python train.py --d_model=256 --n_head=12 --norm_place="pre" --init="normal" --init_std_qkv=0.0304 --init_std_o=0.0062 --init_std_down=0.00458 --beta2=0.95 --schedule="wsd"
Each number is 128 + 24 x the weight over the matrix's rms, rounded and kept within 0 to 255. Layers, rows and columns count from 0. Numbers have three digits each.

# layer 4 MLP up, 704x256, rms 0.0976, rows 395-431, columns 128-255
189151146128139133156139130111141131107165154156143132163150150116107116126186135153144105116137142142123103135134122138162102118106123114163138148099108150138128157099122139128102130149136156192140101126114152083110130157123128120119136108130136121104094104103119135139132119156135141103133067142130164076095128126169113128140129153159089096094163156154126146114117154124120155107124
167138112080129135124114116157088128146139137086123121088092113130142136125080117103139121144097139112138138153106152128105187112135085108061154116088160135144143140155201175133103138108093113118117099113123140164136168109127099124147109135126149101153149110144111125155135114138109119123090163136148145127103127125124113158130067111116116126093112138124148127176187097125160129116104
127110144121101169154082091133180154197131119135154126101124137104115123120176113180164080127120163170151182138085157133131126111142138123128130153147110142146128167097160105146059105112124181182164129097107112113076084090066129116115151106121109097144126152082089120111109106091091128147140155117162142134131102135096114129117157114145111159164130089172119133131080124101131117063120
108114100115132142131124129143153148115090157127119099118106139146097151147136140137130115105159098122143158130107136133167118175063160124111136132168091121145142156131145128122164118121096173154132166149072169093115106095099093109144163115194144132123100115099113144106139136160125132156129096129141122128111149116153170085162160151190119185113148175138122144109124100143146139137132
133143117101117111115094141106108119123160113116131091128169125129118100075126126131115117087193139139142103137142102131117101115090146146155121131118138122112100139110123070113127145118123127133117087110155086164118098142139139111121157138097112114136144093111103129176154145093121118137107124098125117151130155166133106114133114110096140119113095138120112146163137117159115123100077
091118153144120131074138124159138166106137073141123119125133156109112107150093148127154154140106131111173133109150140152124119095162122193099077138133118126114128065158155141157116181166123118095104167126108117125139156132171116123121121106140145092136073111141094112091144082149083138103105108115170100136125115142159133154124091157130152128170112143136122135132109155125127102163152
122087141137137129150194125153147091126126154135132147134110137146132117155089127162157098135122124174110138158122107132115164104152131136080156168134130114114116158158116135135170190149118113155152104150136091166101129098115144141131118122159119128146149163135125120172109146103097120121129116097172088203117131105111165113120189134095124141150133149120170115105117115111108128090164
094129149134103120091106163140149133118080154103117120164177107117145151123121127115119117069090082126120126109132107164126161127133157107122092086132138170137099136146144141124138103126126162169127107134138141161132106142117121140093141115144078158147088086126147133167128135148146129087140161099133120149148138142120122110124122158141156134105184131143099103154132126149091160098135
172129153113167162140144111148125124121164150139143098095139162110130126085113130153124099145139169124129100107096133120125175126137116136147135098109146115102128130109076120171115138059126157124144163142118139082138142118120118131139112178080114087114145125103119102136126080109145109101110163091125127149130135115115159102114161171183133113146147121149107155124116118146146135144141
129143118101115120078138134094125082133112124095148109115045119127104118089171134153142169135121130159121155162123134191108118161165158088122090141101104112132133146097116152120118172153112147135124101115137106172121170132158167133093145120128127098135159134148149125112124121181085112100146132139162131065136119112125128073109129131130101131141158138130153132123130109118110097111148
141120121134125127114150139097146154039141090159133146132101108134149099131163125155124170099111181157131094138138113129109080118145148130138141143129104137157138130151085143157131154133122107124099116146142109089096138115130125080155111129129098132057144106133087129106099137105138136137173144146132141126207136147155152139109147154122114133134159094120106151122150125169144074114084
189117123124096147135095124137107111106118131065103083150124156120139140156126094127189110121102149150119115119122169090139118093165118156125111131138133089128128113112169104144120121188127125106149109148147138171152137166146116120144149089166123110122103164110083151140084155121152146139110165156160153124144139135112119127165144132130151119135141139137113163084136125145120122122122
126141095132113122147126161097174138131110157118156099165172153089116110111121129126118113124113128140132151155121173134170183097163098132157167122095128138153147123137094122144099128127109097131134095113127125165154108101155148177120108097132131124148130102140101111133136123073142090150104125161142110130110134118120115139122160122102129128105097115156174133144137101135153130217158
135089150140155090091071116107075175111141110099083111136109108127123107111120158118118107151110118125102143127122119125162111153119167129126113155104104148135151103127114183095062131125145146104110123135109114107127156153115137099137128138086140143128081165126135137135124179163104131177159113090120110140140169148099110132108138111167130144096127121117145114080115116151122125145191
160140121145122082160103150115186154101119115163160110132184137134154090144108114077138130096125113136136133066168123149164132150103161133116164169086122128103155174126140133103128165125130123084144110128102110095099073114119151165108157092119152121122163131091154178097131087100116087132097101091125147108143161125105155110119134104093125088128149158126086130149174116140083149116133
098134148151156131121193130085101130171127133143163117129138083111150087099151110152117128151114154083111082141138155109126107197101121125136189139128095123116165112128109093125123129133151111166113173105121132097149163158106160115153116117092164114102125124153105146139122117092138074174156098126119097133118128194147094132126151144076111163143187121118151127171089143119154089120104
111153163117107148142141108133153140118086162133127154051106143051142104136181101137082132116074092116153121121105115116125108136150155111141154140099085132157100115135146081132083158153135136184094073114129157138138181137116124122155114119120155074117132126150153154137135120123129132108144208114090140131120141119084136162104108095092108157134064121138096111121068119106147166085153
180112141099119139098114141131158130131086125072127101154171105130138132134135114144149112110125089151134050129130118215113129090118118154148109129136132137117192131147101114120160154128107184152158104154146116116124117134121130106123141138127101122101135087167125130106119146068136177144172131146089163109132156152135120103115151117112093126156130157137125130163166087136132161097145
150130107141113143161092064100126066138169113123142111095120101144153137104160166104145087103112161098158154119061107130143108138126136129096115148155169069110093143150114108120117113081144144100146106128142072062108132076134106157069158161138124137179172105136152087138116105166088182101131102120157139124128127182119076145116149146102074149133123146157181143107095129088106090111123
127161055126147114106161137127140109084144080131107136108157142113134144138163103137148130135143128089104100095163151140113150143169095101112104116132157097121188136148146077131128157133117146124124126182120112127116137148135103100093144089105130121125132137129123125120150119115131173146127106147136127112136148142089122128106141112160139098148137122098118130124079119133159147128083
122130147135107143135144117136132094117110106131128109116146159148168126098131120098129123133141157134143115126155167145129151170107121203107154142066131160094139109129116122154116090108133071125112189121104165106115150132109126157115122098147118108142170134118106126139090107127129125110113140137105133105130140121087072162162139119124154152122143123155104122117175134122145162113155
099096151112112125138142114120147102112107120113139147116185117121109129103120166115115154181123138099110146120096159152123090115182115156114167111116101092149131177163088143147091088089106147137141138105125098173076150100164148140147142108095128120082097092116096051125133113105144152113087089116154106131162138129146115232120133129117118125124165114117135168142113155122133156095110
120138138133078125086136141115150153157141126122136111138113118137150108147134111139111079110128165135138136093132164129127137140071142100135143094143107127112104129109103116145127115149130160137107092147085147088125086132165109120123106119138110151148126133108095127177130189081072072071076129118137166187095168115119156083126130140094135145146125152140161140143122124130133145133151
120142108144122112129156124104148152123146156122109152172168118140088103118156140137102125130143147099127107105109125122134156120126146081186128118131104089117095158142102131107114147156108109115135128166085100129133150129127144115126128121092124113121128157125104112126097139137183179139113147103097140135104176136106134125144138184096139104122173113160137147192164138158163116142100
160099145154102101131105165142169122127132146132155121116160130109161108117163109146095116152152097133139108125072094162153146118058063084171135127092147117154160082127105091132112102129120117084104136166112116119139151109165149130145135103127144069089105105167138096160091165100139125104126133144109144105136134125111093111094166092148101154107106163163124143133099089108119152137103
140071140133166175126143099113109159116114133149087119140132148127065153110055133137126173113132144115096120128147114115158130138124125121142141132126132153146138152160099159130130104156098123110158148123122129122133115138170098113142124123122096085158144090104132145132102103126154116125134132142142125122107096171154094173134172118134122130147118114131118147152125132161149120175135
151131080135116133175138135129149084120092096072138157107145124108115167100093143143131129130125089094135134169092093129129132130146141180105192154116161087134078101142136154140150128140140116106155112124112138125165179126123182152132120120090135128125120114130162111105101120117150133115089145091130144158100156129161124158123126137140126125122133128136151103088163137152110168116142
154140163141145043160122153151098126093153139124166115146127148127135190126113155122081113118120153138150107145129123092160125149139139090107149126163092146112092086156154148109120122165120166124157139109169107134184073100133080146138137123128123129126105072118158104099149121124086081113127104184138059134092115106101139105076169135146153097130100124114074114105140134142133153105112
087122127126132156099050107130123130113093110118157112146100101128129117138142131134139162176112143095162127114110166114110132108135111117129088115148159113118126114132115092102130092136124143088168137142139124124115126139148114158143145157114082089081123143101109138119118109131112136088097135129121134102096167129146145130116113129138149110121082116147153124140141108077122134087115
126132106092139144125139111130148136136089107134098159128147112104124163127100157117160159139173121142175148154112098120103116117083107144109156148155139171073115126132098120159129116091133098103124111126114113145097128108100152110135133133147118120129113121119105125152136147181127123106129089143142113130141119152133117145121124149137103161129139129082150153123116133132161153163111
136127169126085182128163126123131152138095113143190134127163142137086166140097085142164108137089094116103135175112173134130168122140147141136102130120096125101121134130078175171133179120206120133133135074131120112135141184085111123147127135115145119119115134138117138134141138142121131169114170152096128113165147174132172125166154137137078130085125136143148082124119102096138107117125
087155102126153129124148143138133099108149105143134129112113166137131103132102142139128117109152144131199141129105092102127091142159096148074129087127100081160152106120152143140130102119102139104135196100134135137109162140096114149140149220088118124123131127107161126133119125164085104121139131186137122145171109126132099134133183128062111122135084156149147121104133089105113096127154
119142166119134173136154121125074107081130157089091118135125091099131150111145118155142121160086121135130159109140139137132113145145121155134105142146120081163127138101159126156141128084160081165118150125121140133169137102114079132117129109124128121139152116115154157175141127112115074074103123135127129130086098116147139088167086119127162109113126158115137121150123120107103109121083
092134113181150101127136113114095123197113131108102109099132132103115094143139149141131135209159144123146130128153116151109120137112087073117168154074117083105115140163132130101177134129155092178123098138121119137145087083140117135128142128089135115149171130121123134095094111193116148145108128139170146103148138118180129139106161134177115085111112101148157089173136140127098152149156
117134130133137070163121130118164166125135156128087128079109149153127121120088132139138054109142108130128146147170168139125150115086193128143120120111119147159152153185089124119190066144135137103127145145146076159096125174110178111153146125105133136159161123094086095143118118111142116142181153098149144126179094129101139140137122150149121141141124150144110102072137206146129111083171
106120149164109127100160181163176152122150178136106144114113109127120137203174072142107132159131136165154108136160105112108197188101133129162093102124153172080144168105132131150119145100147108143179088100149120134122139164106114133117128136120127117102124140089141094087117126088096105166146168139137076093164124109116146181124137118123151123124106159162110133200090140166144147113121
130149088109112104134119098093129078105142111131170122111132134108111133124163138110139126100143148118095128098131114130099097134118136135130105132130121121130094105080130098117162131102121138118128113121132132136150154141165148132104123135122150114125167097105141145144138106165089155125164120128143141141159125134136150149108144109123098150134142110143140109120168153114150123126129
# layer 4 MLP down (transposed), 704x256, rms 0.0886, rows 395-430, columns 128-255
130166153130123133165114095162108102167090099109101078132106144166124108094094221113142117120160101140128124124071147085131105129170140189130097111118138118147160108154112127111132095117135135119122144133179119122137129124187136147125100118078147135153096146114144140156153137109151163098135140099128124117104131151093102055069134093129128119183172140140117132110127118110131153167134
159143143139159098136153109133137099121127127155119100131110092125126121165149127124159109136109151149125114135109166120113143096138093189127126111119132092156126080160115153138150157158124107127153143124171089132099141085131127153121121096103103103086138094143166145140138115108169073081167095122133139105144090135092134135131140139087155119152138119118143134127151126124118120141147
154156103151129097140099095107129123148163135090154149085125113120121132089113083142141108111165160151116133190137143076146133119137122107149172127121131153144123179067200113125114118161113141160106150137120107093116210085137085120120150148160099139085128111053092119076094190147154118156135139166109143137100075120119090151150081122133108136152125127122169114171088132086169106139120
147122129115117140143110167104100150137112167135110132130108119116117152135138128139118124141088146147131132148115104144136142125127135131123117103086137134127173106091107155174154159095186139109155178097169143116137111111118179158118191128139114123108130117157136102153128097144139126080108139116154129150165165114093135098098106093123098223146112099121116105126118140102105130121132
094125151171137119100170088137127136097138121170094126117129131155136131156147115100132089123122124147122176143140147107133108121148082100101099088121129135099131130161105138131156121119149121115122131156086155120144103125103136144146125080147153162114138122146136147135154126084079164141134132103125125175084151119093120161100142157175126116106130158109137135108081105120183122122139
090119166123118083165121074168159132141132108106143095138141125136105166098063099091117149102154170160136114164137129159134102145151096127103069132135082121124127128079138153129154143168116132125119165129160111144130131147122119117133093113110165118115109098128176087120109109149113131142108121148132094141160109101126099157084137107113104116069152168091154150141118074077088123158186
137114158184162108113139136125117124114123141152106133145114117139101108150114113167151089122124148118123135134179114164089126129124141173162142126138150120154126124138102144089148083121115126078133135121137114125117158117124139142119087095112086118141079105103113142195086092145174075137142137113069091118132146130129054162145136134119084116170159130087081165115156127105174148123195
137115134131104147103109125059102156117112096150145135171154148131137134136130117141154137124152124133144129154119102144143140149142116094140141114116154141129138129118117119129170132132150120112119163118108171122139113130135128113115116110154139108141136105118131110115145138143102138113142124126107113143104137156121122122103138138128133113093136145106116110156107176132130118118109
129104131179165127084144163171113188144103160074104151146144163107147129147155144093182126133133120107123130143125152130126121138165125090113147121152103144077108110161093129142103107143152120175123128135157094115142144166109146156084096193165145129141137115130114120108131113107136142105140106130150124158147154123126151117108148125144112077115152154104080151157117136109109086133134
131144085133157116122116143144139110138080171116097135159167124213123155188103146148097113135160114109102131141142110149126128127094142164138135079077125164118154117091148094125100079134100127125171121140124100146116071153138114175150150120097128128163137120102121115099165131165130083086134148107098168086136133115136159145105169157116135150110143107092124137099116134106074156152130
138147107138106104091081145146128153119164132117124114160135130163139129112109107113121151132121125118150157119123108111153152075136123106142110120153168071149124121128157097114145103141135120142123129106147122132148111116122137125128147131163137113167120147119164138078123104143098073131102118089158128169156126137137143116144124134147159151126105114115150091144109139143128137113118
140146085094132121093135124173126103093141148150116183063129116141107115131111131127118115164111107126126094138146131140100103106179123086113105136114165151135147131137143109170092163099158112158148119162121127148131114131164133144127068129136134130079098181142159117128095136157151137117117113109133113188148152101091113120165130128149127109146145113105123136137135139148139152106117
136114106118101151120147136150136126143147122143163103144111136140159102127141117093127137122098102091102142204130150088110160138110146121122169109204136124095136169164170127087113141126109108095110108096148125127155139106134115134098114120144109076156151153142148077116095100081077116076089146134148151101107107100135132104143167104105106084093172129118124149108102066126145179078134
134077118124137140117140164130109086145159141105140116145091106131144136171149128106133168099181112182149103154130140138141132122138133111139117145141140120100100132162142143165131134130111156113075093162117117086120131094074156131146135108188159128147137177089115142182129082178120158144124106114112094121124152104148167091131089121115146121168122130117118116145155154112143110125152
115121119145156141106094158137116103157125131158120130139136094095155135111169141130093133111152117099155133075121176132125105125185072132125156126148092098126139118127073155144104172138140152114122098091127122105148096132115109123166112136068145122142103119097110140140145135147149146159121147142163131156134089163133115110104087115157115149123141125128117135141154127164105120137136
168096139143115123151110146092146083122102123153101122111142122124101135118139112159161125151101113127165118124118129127106103102140113109113126122118190122127156093117131129141113108165111128081141116131105141168150088106133134147088144093129125126140107121100117173097106164128130130113117178102115143151130112148123113123135129151147123167141137134137107139129123118133148161144131
121113090110126100123106099124164124112167129157151147112109117091129101109180122136125166141099118134111130087121126104147124140147129082160128117102103119118161112157095118124113127131133159150133074133121153100150155137112146092110140125125112117115160113153159180163133154145133157118144154136121123100130135147090085132182090124127136122123114113140137117154087162134150134126102
141125121099085136166077100090114141144102115133161119133101137126099133150146142143127126142107142137110129137101111143121130116141150115167123124109128098120145074139138157107116140130132096120139165135081164062128099100128090146093145110104095124128166134133108118097125133169119119137103126173127115110126151179123068145163096144144126119133126117129133064115099138127182135108073
164115071145097146136070108109115089120171115085149110119145147135150127150195196080110112111100114092140131116085113155105132090145102158127155100136163089133124124158100155127096094125154114101139141123103135098107122076163082143094165139151137135156149130159128113134164088135141125101113107159150150104117109146150071124130118114129115139164161198129164146109149122087114118111140
103114136113140163144094108080109133138147169115133108147140133120117115099107118132164165112091130138119141140093145125133108159117151117156139148115087131151068111092145142118129118142135130135120136097156134118131136156120134133152148135131138157148139144130134141150128141149138103102106135108110148143102109121158103090137125155091092128080143131148160131110154136123149117112162
099150120147114113122142126144125159094126081130091169148113056106136152148126093117119132186155142136108120151109162110132115098122154098119132132143089133164153160124144162120165154120098121144094095136151105100126143072069129143151115160156144134121133136144104130130123140114135117150136109130146142136130136156117158084074112058099132114172141129120121162086150127123173115133126
114156125134102181147122114171152114125114154144181129146119102108119148077117173132130116126146151137173116095110091183142094131161141118087078161179120157167116155118111134147144156124106116096145142072145158152138118134133099151134130144115143104118149153142110134108140117124139124113167131130104117119122108168128109106133109064125119102136152112157068124141123103128098110139113
102115161149117130114122107145145156089099128101159125135094132161153139088121103134099120148110137152100154107119133117096105130164147156142111176131129106141141130121136077118115127129142136096098103162138112127107126133159100126087075139125112118099081108143094131125138176104112112095072167139163074143113089117150132101133146131099113162127141111092162120101179156138132116170143
122136084115153154103117131119080120142099132072100137113110113126138134139121150171116135102117115163132166102191149126136136097091142149128134159113150122101138133130117100071127140178116119177129122119083150088135169174120088164120132075102113134122107132128185149131113117096125163133135109123117130094183119112115116103150123129109146138101140131121115141148172142116114143093143
085138128130124101119105140127118162134104123117146130167139114068118150106170107138097126144130105132136120123104132101152138122099114132099080158163143130085109105116131089172135126108142118107118140126106095127161095100120173115121139099140160115101120135115117134137105121114127083115139137137159115177114124138128109049114116144110134127123096114129138126106112086126117152171125
118149141122140133143070133089105117133118120111092120129128137074123097098184062138160137140114108116089104154157166123131090130111148121084102123122121112141127129112090098126123155122121127132111132133102117136129156137137161081150100168110126137132090116160154143148109138126138110118109134126109104120123135069108191109132134102092120118106125142163174115113099125128148137138151
091131187144152114083104111174154149155125132173120116159134140110170124095142142068150127122131151151157129145107102106116133129124120042186144124140086124133096157145147122122145139138125125159101092149152134150097143120145095137127141110115144084142140123110144136123120095107106091121153096095132112141138133151110105140110122095123117160165168125090147174185126090138121170135104
088113080114134184061101096142126150130103120121133120139079154165183096160086164118136133134138153095104161141147134108079127116141127127121141124102163142115165129091105150151153119075141112125106116112141125138105113137122184202152127121142102104117114158122111115106140116111071172127124208141155147104132079123167147091090136141104141083131120167139128118158121142129123129164142
167139150098118173121140100130111075116151117162088179118151121113137126147126144091121119141140103131136105147163104125146124156128172156171106133131121107131112136102146158111150127139110124150119130129144132166123139133104103110140156125150151139120185150123205141156129152107144131149146116152131138121101105141105138100105144079145147152152131131131130174176141134124077131092178
145122144160079097147126150148130159160120140107084128131131140126113136109123095163108107125084154157091116120126128135115124122164158111166112109096103170149098119121119151130129154098103152123126123148100076124130113139131138135128123106086157123107176143109145096129118077142086118140130144113140147169111151174125124079125105091128159144146131123141167118085128116155108111111119
097143118180109085164093112117126157101148108140160167122141130123117145091141146129100134116144163139129084138091132178094117125177146112101058140120133115097086109108115124151126145140134175110114117147088162093139169144160149132148150139124175120131117110155045107124130129109094154091146095141181109126144162127130148131132058164103142154067158091146118124115165113132162105143134
119113152129137116150114073176122092201129108178128134142103146123124144133105121148113114122098109121149096106142117105158127151124117130132129117126130104183140122133134174134140091124129128130103128121198101149100095139143136125142123143110131133107152120177118116127128100089151137124149127093106136112186111129118109113165084126114154114147142149170103206132124127153144118116149
108130080154155093104134140135166154146164074125127131114120153153122111117130148112113160121168127096120109112113139143151178089104129118115109127102131180125124094091127180122102095142127151139190090137123106126121076145133182083142150134139099131124126154150137129134119130138120177185155093160167116135117122169105129143088170131127102141133128137128128111103122085133120154161123
121181081128155078113188127110117127140141118112097107142151100130077123119138099133108122175107125134113138126161158140161151151061125097134146120123123095153136158111144126147127127142067119164128114108130151124156093106137131134161158122139111103122126131129112090104108100151129126148131094133121150123111114088130142179124147110134129160088113144143153096118143157108173117110156
115146145112121150121149109157141136146111193142128089080110097123136168146157108117080112129128095082096182121144177147153147128108174098110118118084099108144145157109107055155149137125158160101132138118178112135113109122094127092125131084125096128129134134100111139127101150108126146138144159141152134152103081145155101108166139116088139129112097134122174130135123161101102121114088
103133145100127154085157130154138125136128153129098141116125122145126155131140114142117105133125124119182162092122144131096135157124110078113077133105166139134101145132155145132099142084139138125175106131169118166102155118101119121138157102134136127124095122107130116117096151155129081126138168069085099105142101132132148132102151156139129133137109153206108113115114135130112142156134
# layer 4 MLP gate, 704x256, rms 0.0991, rows 396-431, columns 128-255
144146112132120140153083135132139116120144149130111121140121104134137195133160134157137138118126127103157134131126117135109108088116155123153128115120139135126134120115147086072126095123140148074092101133098110098054153151112132185144106150125124132141140134119080154100137142128147137097118168151151126103168139126104160131137155119166090164099134086128094149143117153167168126104112
139153102105138083110146098109105127123123150130120124136073089109139147135156138155092166159128115117103099152122140127139175135100161086144093125158135095126111118161159145133146140116099112118136128151121101103128157126152136126122154152158143149104106126137116123123152164136132121129109121167069112117073094155191135148129097150130134162143113147132124120130097144103112120142074
101137131112125114139099164138101120133123119124106140153106087109139135106115123148131102108083122150136138153114107139110104096135137118134124104135129147143150136106099145147132116117136133115118110128151109093129135112139171136160133112101103143107123132141135148141078120123101095109133142147137117140149141147126083131118122150136103137115112123100149082128092104105100122144122
086113159127177138100099120137101152140142124142126146086157135108158141107145139124115143132145116142153138157188124135143162156122130146149103106134150143107129120123090156134150095070145100148114145108187145135116102126115137127140109098126146122124168125072161096154184152106088144110096109090145127103090092104140117141106111151135131128127184104113124102143107106130111103119144
112165150099155173102161170115157121144116151133150131097135133097146109146152127166132176135153121102152106134131155144113120139140132144133135155118109137158189113142152153182121117155080138109136160097101133117144147130154127100147118101148116057135125130111163117119103102138103142131120156156154141104094142151178126133096109113145125129125147092130163115108102149141115133189102
141137158104092146129103112132176126139126118107160105111124173148148156096140094116101114089124122145159081108114148154138118073109148118122111104147131132071103123099119092141114148067110123165118137125157112126147147145173129163141178112120166139120111126154129140094152121148077166108170160135135130111111124151112175101143133120142131154143124129167112098157127146137163158139104
158163137129142145128141129076092135141170129148156116135108113153119102116143097148136129133152121114165124151134137133151124106116112120149141150117157109128154106101133115113174168090136134104134103128134144125110125146132108077132144108168166070134144143108133114118083118140069165143146147144107116112127129152125146124118145107123137125090087158098132127112117144120158129137133
113151124099153149121135061123094145095112147114138087151161145118086088077142142107115147142155110157111131156118153203168136122135146141129124109120175098125120059104069153130147131140129097154132160099145130134161101084161165157160156122136112116137123128114140101109116090120147094147094115119184096157144163119133162159120151153174114106149121167112137126167090185120099163172129
126164159085117117099138186152102148131148119131147135137131134110171159159137144125141144101124156179102129123108163128126123154123137083153103129145150137167124148133127150120132084151102112167152126163163110121105105126219118178128127091138143117166122156151118099088140134088099145075159121138140181112097119118135089096107094081130112133106169106142154141131127135123106140126161
106140114143105131141085134143101108112141114121100128182150155089110112153094094123095105130128125127103130117122117161126172107142144123161089073144156116115088135100162097123144104153125139175166119119146144192159056104120145123103188115120090101113136145147138140061157126129111091084108150066153085159163144120119144120140103091119170077146077141123152111152143138141101153119147
135183096112101113156098091121153127114142111115134144154160157093148111149142122119155129146163141122129131094176150126143114131165115138134089123132120107128155128131128109124199153136112122108099141122114155148127161125137147104132100094119122115134165142144114121142142129112138172115114122159174111128130131173104095124111161132146196132119104125098123155132092186178172069147141
134142135154153123080139128124129156140128122117163140118128114136118098096137160122147143145139120147157115121110142095104134130100125104120141178108120159112128139082152124085120130162109137150090071133114138106138134126153115112118183124133132142173164181147111114130126131164109128146123119112162146085159147130176096109144178123129153081138123110087122141127106130142156127131125
091138144125139114127102192133116105162109101138095177143093153130149138164154156120089125050133095140146168124128095125158126160148128123157101127131146143111076127175125119115132147153083182095129124137125116096096135147122120124136141154123117128105131131094185118131127178101084132099156130104131118135163138143108126113130167120133116130115099122113136117130161130123092160112143
134140166167114145081114137122122124127139130151131074109138121116140133147163145169116161167217089106140114082114140121146083165175111101147109108145144144137136119173089145172147087134138127127119128117132148134144153139065106079129176149128125083200126118130111139111146140123124126127125116112124171121139126142162130117128123138153140141152124119110118112145121154115141142158132
193135100128124078118121171140114091165095186111126110100075124128120134096135103151166116138124131154112120132105142143093117085139164145168122113100175133119141107120151109158118094137138165135142182161103175130109113132111142137108130170121135115143074120129130137100137133105163114120101166119115169158159104121064131139145103121140108171161115153128133141187126135129161176180141
137125088143106129123088156109108146143151122127162084184137118169118141128070116110127103116096128144099111103137137187128119116117152119136106110127153104140180130143124140101128086097084126092112138142120082099161117131117132149133139136125144127131127109125121111085129183134130136088101105130145100124096131153161133117146119179179175129141133143114112133148098130119117142159090
138140105154085141138137101122112119152134126118155107136136132130144124117139132175108156160070170090109155107118140141174149141149142109139120143159103116130095082102146132120100116132128073119123139110101133101130113130144107159154130104134144081130137117124121122134119110143106128113071118113134142133140141163101090133143122114147130131137144065116129128129112188147102115136110
130171109114122104128144183116102173097108151124154125185094152112079111121092107148156168120138121102070099117127151154130160165114087096171089081126091165171119089136119105124109107143120158153090136131102135127178146165155114071145091118121091128113092109124110165145142139117127123114117128111130163161114138119136108104134127140138143137145158124088090072193106182144132167140129
104113120120139132104125139128100107136152156140118110112137118136134121080165123149146114147093168148083163171062099121136115163095111122127163155126114153190114127117141174165128117117139137121120132096119156117135141140148145116145130126122148146172154190092147142131123085148096120103117148155091152144119066118179127079109089141126117128122137127113131132074164154117119136121133
156090130124088136166146139145143095117130139120127160136120146148129132204139105100149120105084114093142142158124126163117154116080119132116139145137155126121121150104121150105136137148125127153134087103107115113115112177115115147143124124182145107145106121120138120120124178154182136119089127102129111114122142125155128097179139090063101128112144094163136113090121108147104166147083
108144154115131127101137131111098169171108131118124142142143118112148126093160085121117098139092145110118124150144173113151164159135140139138166121097159131130139167121138131118130109155153137166158096117113099130128128113148167127143108146168111117134096111098143101089085110114135103153120141099160139151100125118156111156145169138111115119115134149134100153147133145160169089107103
119135146157097125110066095123152145075095124101126116130134154158160151128102099112094109154127107175128119133115123118104142102134144174164154124142123142159159140140109070118158150149138141135134117129142144138095112117168139123125127097100090085107078117181120092160131144101135115096121118155160129125111123103149093104091168111114119178111141136094151143117142163124112118161079
101103132096131149125125100126136157145076105105114134115126134124117132163166116150119152112100113125136124117144151152139154131118161098112131146147138102104158219084114112122069136140128083165105118097067152077114117175120109124122146102159167113114116183111151171079106103160132151139154084092076125124147142127090140131159108150064148117124146152126118139089108130123111110137132
129162146126126102130148159118092117102132139115126141127129128125106145111124116139136131110103144130156117092140175119150124127124175130123106111138152146114149123169141161086156105145111169095127126117120111123145123190067110141102137147111141151149161134091095171070147117147140091118125130152129128131137161149148158132113098191148130108147092092111121113128101159164145126115121
112149151095127123136124106126103119167125098125162140072153149103121097098130117123163130149133136134111138072131115184152141119119168130133110171115135046152082117094072121105089128112160125168126142096119176122141204140104202117116120150118144123117113101129147125140149151125150115135116135174101160120137168113106153131127143110123152137123135131121170125106126165119121162136131
147126140112103087152150132120134117127127118150130172113156138135142147149088104157155103109139143110118109102130159066152141159138154138123088102149107146163122146168173156171113135148153120110152119118112146131149128141145110124083109137145120142170144110118135119138084136154092136141148117094106114175184111154098116115181090154137094131143132112145152127079150160125133143123165
149109111150144125129154115134054137112153137126132142135130153118142130108131143159120158148158162088113099116118124160141146147113119125102060146173092155135147130170149137145146137114139116159147149122159111087100122149105102126136132140119077111115134124152144128115094065167128109187110128111165144126109149145145101122134149142139150118144119116134121134116095128116134128075124
120083157130142146127124102113129099123125139158106167140137122140141082117126104087107161118136143133129145154122170109138157193105095140116122128143151128092096132082124116161157139097107080121125114101071141167147114161097121098161110128169095079134162145115140123153113121157104114129151132147107108099123101149112116125141124114143118124169118152095074137125131108100096085099173
089139080118106159113158082115101131095128115144118148093134139135123114132102125098124164086158145129166112105156148108101110143161204099111146154126129146145159150145092178112105123116152119143142075113122105118158160161123103137123131115121102149144139122077174103105125069128088139134107136152112134138133098130175164137151118150143102089130102104131113137070175128156148107127164
151116160134156120139136123107167113109161173127157140148183148134147182108141130196126136140106132131164119117194125130151137069149126074172107147157119134113137157141119098156145101149128104162151140157139128131155114119166117081114108142122154121114112102122113076125141123133119123129127089195128114144091139141147141129153116163147105080113154150128154109124091108134137165113111
116150133129144151142136180123134146153155161092115126139116157099145115094112124140111148148111113149131152109117148104158146123147117130135159106109141097145123108149127122124108139116092149088137142179084138150142146105103069139140133141122159108138104139112122126119128118133098079118134115135130131146103153118112107118123145132068147147112141136102135116135113130079138145161121
111094131154113105165167085148088090119074125130113164137143105143124121100114096135120097113122125139119124140173097163110115162115125157133186116118141083130123158145118108134147166074154106130068118072121119135142142130113110155145124128128163123112189081106119154147136147146105105082111148122140093095120104138161107127160083143117158108157076119130133132117154138125120099107175
148082147076147130115138131093085139131162108135159137145127124116101120057093132128170144108121137134112152085072170100148142139115144138154073094118134154164145148094121117169089171123122145172150131130162131142128169137129099137161143126142091110134110105121119119119118087129116115069099151121129117135079155154119120145134111091117113128152146138129133132104131125151142086111110
185064107155133151120159129072129154153093132132166138108094091107118103136169120166115154107127114101124077147140111126212135129139095100141121166143136123105113132142113159149131083145117155160123099142069149100182107140175139092146141119142074084124109145164124135134105162137157117166131148126131112114151134152152134100168166102126121132116133111114124127140158144122140153173089
138148161173140140104126135107113148145152179136153125113142101102098120132166082128143149113126121123125068143135166102141174144127139148163099120140135140109139119107154112147121130102104109145167099128137149113124101153140119125150113091153145092122106097077100107092100134124093111118142130127096123120108138135108107125159120146135130153132125193177139156193112133172157122128112
101109122151137160154159143118129165123120199112131120133129125113108084160121118154119076138120116091203135154143161145180179109139127104123138085124114125106141136189146134142124172122118113142143134118093162139125126127117118120173125061180122116105096127152116150135082153142119117141134114115106112116125149121130151149138095160090168092100112148053136108129103102126114124117102